Weights of a small transformer language model: rotary positions, a variant of SOAP for these matrices.
Each number is 500 + 40 x the weight over the matrix's rms, rounded and kept within 0 to 999. Layers, rows and columns count from 0. Numbers have three digits each.

# layer 7 attention value, 64x64, rms 0.0707, rows 0-63, columns 32-63
569545487499574516523475436569522477434625494492549542507555489591493531552495557515477522502419
459528482583480507531464479501429515507539521525501445490587482481542527526523506548486593452499
518440505508521506448581471567526463451498477451440521474475496519452523512514448498423537483548
525552531511511489491508569480516545539443477527474511498405513461501541481542510480598503503531
497494481466528425471565508468518489543483508482541416494530495458546469558422485492505463521497
576463513462512517474507551520491450451520500425481509527435477550487551508506506483537461473480
494465500518551507497492429585486432465564506494494509469516523516455516481558537497495495452576
512411485505521477440545433571451482392527469478476513542511472566498607470490477448458505530479
482538499514476493556530526401529457535470519479507505532512494499498536510523534504513535493488
421453536462501560548526524461543434505560486572556495578528465453517500525437522491437541516502
524480509479534472459518486524504494521492471551468535483492497515511559409546531486488503494504
526589458492483497500518481501540471513529459549497482488487459512602478551486488477504468443486
455483528450545487525486507496563518482462497453472510471530488537460510515494455588522514491471
482522453521510532485500464528535485560564514568476486512508446529600457476417573446390479482523
528462552456530549421535458582465493465489493531496511442437507428474498483495494520483456491480
503574525514552472495479476466556440524484530501512518469564529478569456452460521511498530490452
525641441480455480497481488527476437476484560514562538503486576572535500550487534439523501493477
442454459555540477487477490540510418464560499493521533494490525561476459569498528512458560453504
495499452464452520506468533450486514505435484494528502469504511516522457478522465462512476512533
416528478502547494532505498494495515457461545470538422465497555471467470541533503626531516568489
458474481396472542532505506491460540534545506524543475482497577490537534493527522479501547574510
542502492483474462513517464521467516517493513567503539479505515525507527479471462417464531481504
538490486523480487492467495506548469468465514450435510524544521511531505451462528478488547492458
473538461549531450522550490459452489506472454453520557547462465487569532519477554510486466553501
423510487469503481504478509554444509473522451440514510450417456571484522533552547548468476547526
518497519489491558514481512497504485511448494503477397532437508466571556542467516484533469535529
490477562513578525494512482554522494476531515460444553428532516573477556536534525544499511499532
469483472475517473442460516471457540495547511443511538510500455557514529598510508461570539510492
484534504546567504548511477522523435579611461541531442481475504492490487486502531510448535495557
555447468478517545503525473494538508502491504529561531552533493533517533492523543497505492495498
534542516520479481440469561439451510508430482497532521491516522473536501549460490522599516506505
508454519556524472496500417508521487503525510567438502482548521498519503486480510555503496490501
439548438525515539544398452507486517440535539572472455452456516470492463544451409577498539491518
501466494503575551485499425461475557516582482530443536471445520494525496562499546534464500527456
563514514582431445448537532474513374523477505505490452527422469490461501484486471522517455530550
561483527500472581505542514530560441465452497533408512506594503550499510474441469493533540546497
559453592552523516519505482544477480534461450474479512526539503499481519455533521461467528538486
496522493482541535496496502596394512482515455473580621502526601512493534397521465537512502430393
490499508513527491523496460473497620459477513535547521566481465516492505516506422557503539509522
573435567510523512473431539555580495549576504465509433503436483457519550473488463489452475540402
516482521488536581583478468582538482498511451472476519485544485561492559540425490430400581475449
514481571496468499514569462533546494457473484548479476497520492593501548443447494455495491460538
403481466530421464512607508492615525511552519544577470547492542444469400535508496512534607447482
410453526399525482504509535546448494485489537465475509451459546385544407470477472514544462461424
467525494510518496511453504513465454453508527501442478480497473447538497522447546417399484457487
554516478542488429494462515547474388533435541452508446498554512501507482471510500514505468507472
441466464513450553495447551530519489495515550445529513562585502563540502516513512473460507477522
508584563455487474533470528510466528497562483467548459432498506558449450491456553582476551564477
516497540437525463481452519521462605482480540480496548471442416446504461535506461509553475446553
495493409507493523471552496461483551504524552513515504493464467432496482480490483496532487499530
540509578538522524447481455544440471549536530524518443531433534547506509443503488542580492509459
513481524498458465492447495477557445498458562534581473580538495522551480435485520529445505484513
450476527579522475477467523445494538487440511501474433538491485457488533515476493508427484500595
508448492535414499466628512507460517483451490540513507532446517522544430437485460489520446498516
495489525583442491474546529530555535552474463483516430503457535532541497420542467488534541485512
490475442518477520485528490489505530430522531509533494468501521457489454459480430404507411468512
572497442504480555494532406490551486424493554496535473520558452454441489480478465502459563485586
438558483538415486425477427419442482539529479490472555469568559446437458526574538502508494443425
473512521518439504470504530567568441542509481512552506450481564500486447453555514564507475516422
538576479547455482472503529467536514532409486558487517425459465441493404427503468484403484517457
518540512430511424508548509548484601548599508474466376453431505522452481518410452502485524399533
565533494572545564525497479546529439514463456542489530515469555492444551499433534505400474525487
534477466543511510465497527438500549421501461491433514486454470469482481529449428390527478463524
440551519568531527543481456488588539539549447434511466450462465546483499494445551521489476458490